{
  "norm_place": "pre",
  "init_std_up": 0.0505,
  "optimizer": "muon_hyperball",
  "beta1": 0.95,
  "weight_decay": 0.0,
  "final_lr_fraction": 0.1,
  "doc_mask": true,
  "max_steps": 3727
}
Each number is 128 + 32 x the weight over its row's rms, rounded and kept within 0 to 255. Layers, rows and columns count from 0. Numbers have three digits each. The size before them is the row's rms in percent of the matrix's.

# up: layer 6 MLP up, 576x224, rms 0.0505, rows 123-130, columns 112-223
# down: layer 6 MLP down (transposed), 576x224, rms 0.0505, rows 123-130, columns 112-223
# gate: layer 6 MLP gate, 576x224, rms 0.0505, rows 124-131, columns 112-223
up123 097:159147197135119190159122118083123106102114123125138144118128140131073145106176087096109113115138112094135173072117153083084129178122072093155135109129097128120121126133116144172146090083191105168063117135157147119105106144116069120155160112178124114171164135138173113133094133132125105104132192079105048095150197131179136105118166154082
down123 097:195163140177091146152155097139115139179104138141178119153082102145164184113107132141129124154126130172150154202138114131125128125138167124088127128067159105143081139138130163086098027134165117120121121094095098168087146194135157189082137109128182082095155159137051149139085085166145128141127120152098176113098148175202178101154121124133
gate124 102:106081140089173118141182026201123135106148139167113167124113143112147152119166150144080094101111132156177110160106151142125091127141122080073140101102140084109130036105144128120180151125149166151093121099172185153072145083102068090090143159161116143145158151100140125126095119135119119122145102135182089127124156110113131164086112159148
up124 100:104119150131164145101198117197130087164094124157137165077129102204152147084174106175085230122116119095163102147104146160123078155116132164152131099126099126149110089089140120148086142124127096130143122147107162087110162138084106137143091094104057084117144112148137153119135109159116143154095125184108149102177146099150177138146166107145
down124 098:151101129138109089105138176158172170104171078102124113101077134131146109165139080123152088099095076050139155119114066090086121152117085142112138156158093126081116107110094116132101174091144106161125154121143151121120064121146130126180167093166136112105111116147095189122205133114140079193115163107069103155122071073161151184179147107079
gate125 099:114165169098146119119107139203142134172175166115092101115130143123094127117129190131125130099142124137147132173121118197139098142107107109081178075133107170152124060114132141103125133121147143126160159112091143125085092157145164077108120086110133124164127147105097100151164137106093117152118142153131123139148146131132091137160136110095
up125 098:183119134122111168077134081111128082110131151089099115156116107128141153143130192135156106118132123119146125098131046122142135123162127107146131166158112111147131145164084142102177112181110124072089129081109194145116127118091140159152110089157100078038150128077144130097143138079151154116136185117170125080107160098097077158079132168174
down125 107:088123134146149104174109141125111157111089123109070173134146112172139128118119172122111091044169100043106130110162120190117128185146105205140092183090045175135174091164174145157128139088102096086158132107126155101122141176087124102149117152126151120118004111112159170167191131129166130059162145070092116120140129127171178146152142136076
gate126 104:111144138114115181126137119138141145051108068127090166161115083166127140135062188129160131066126090124077129187105147170115128146156133164176151093116146168190124161153087101129122147187093131092194134203136103088119126164126144137140138140120135103217137109186115108176132119176126195094116103124150113129130114123129130154172106144153
up126 098:111059152086040156112144098079160200139119079099095116110142140112106115109120142104148195118176107102110139185120113142128141156115151090105183038167125134175173156099181066168149096096078095160075150147130147095125103112087125075050107099110147147143156115135100156103135140126115168127118117113079123109163147098126078111071139105160
down126 102:140148134150089126137080046116103115166125096126129144048195092137101136144119132122109099119128145121097145142103097127141109109157202087190221110103087194130131126128132205144153163102139085154141112163150138156100117112098090091146134118108147147106101110140069109138100126092159165091074103093093124117113129087121131149111170077140
gate127 097:185154171157144151124137158167113096138120164124134095108114173168128095153157124145159126119134102112120201109181138160108155085077122182154116138125116084095182143145127064132186132105142062161092127150113166180138111183128123085072110141131072174130159078113082127106127115118120135070156126149120061178086104083092149086079158126171
up127 096:139121167133064137094116114122131108089116085122109106107121122075167106094085115143163178087123101188175117120120134148081115145138105127095131174128129117093185159122193132108059137138156121151046148135184086085124176143138168139155147094181089177136068153104141070095116141183066171103122122112105108144110133116117085162158087107067
down127 093:120116155155107137151077127111175163063107132062141081125095119103133139137121142149102150118179154103157136144179082163153060085121142079104093100091163120135114113088140128087182133143129122159106124143074095118102096089067175178132128060116099107107132132155166148146045146145107121137107175080153190137153091148095161111135113110127
gate128 105:167121103160117157095135135137187138123069080140164137131141085127104151119200129150115130123098145136101142152126158160188091170113132167131064060105079142185069150095154122152081121110098136102128131165118100150096120113156070114117136165168204149148153112138104167137141079177137172146105179104136171131192131148072108094171086158172
up128 099:119117137164161128096141153103146167108184111107095123160128125064112144145099136142110042155066125194105107144114119138164132127068132101154181173146132075154100106168097084112053174144117092118128103127084110146059125071099115105171128155088113084180098176076094108149118130117121117130094135128131095108086162128122136123162196087150
down128 108:178150112108122084121122148105067113116154120122141133149131112145144107162170107135132120120074147202177124125129153176170109190111042068098155175129096117141137179134099151138150124144046152154173087120115107140060151158081130160098091072037142185121131097081131111071140136134120108075147162102104164145186066172104152167112163106153
gate129 100:107149169147043144127164192112142149083133112145097123119123116124102104111111139112164122186095094098122167122101156094138119063170101141043145143089152070085183118122093122137115102133153171138127112110172176147144046115139104133118084159117113174099169106100087141102156109135095145094126057135117182139119112109114084135132102096111
up129 097:123137089132109094128124107051167078118101140144137112171115140144094095099193185074105126212203090110093145155127118146094131113125097186109144093100154146126167169111106166138127154144162098134109144137133163130176128149085108142153122111181105177066168115131147127086149058092124163094129102097121212136156113057183188159139069136068
down129 100:172112166105139137090090119064122104173084067174146092102180090127126193134111098084142176134102158137146148100107156116111113157070075089176104066138149090072155113121143104158133096127062108123108180197054064067105153115111138096094165135144128133089117142157129177119116152130195146186080087164196104168142135115167117109124149136095
gate130 105:121101090105148111173129113156168085136137162155056125121113083132091086084145143153130119161128116126114177126118092082127137136140117127117144100095195130110090137101133092143092132177194148112160097086101090111162127137125145174081192182083037123144153108195159148126127078196174151134115121120104100107167107177129089129141149132161
up130 097:132118134087117146144124127110116150131116121114132173146180110102108147149113152100156112134162092091133142232180151144145121132096095212143169121141123126138097134152083101166068149155195120101147152152166101191116116138157156120167188143056156093174108082192128163125078106177171188187098068124153148098124153120175168131108171123180
down130 103:095124109108084112104166095192170088112123163117068135129169127194111160139145144098080113157027182102106146146114130150190194081129105023133104109173077144127099153116134142164165161120157116135137213146141165096143103096139166131123136142141107089159170081171067099149149127165118156104142158118139143165111127071097141138155119117115
gate131 098:087166144091106108163145037150164094135193176145099069109149178137138134098174107124125191135111137100136099183162116079114115062136164166082140098096143086136093165124174144115148189145174152087138128125122194123119092141106089116170109155113150126162148095151132053110112103118135093077158158139139113099124170101083130122082124110131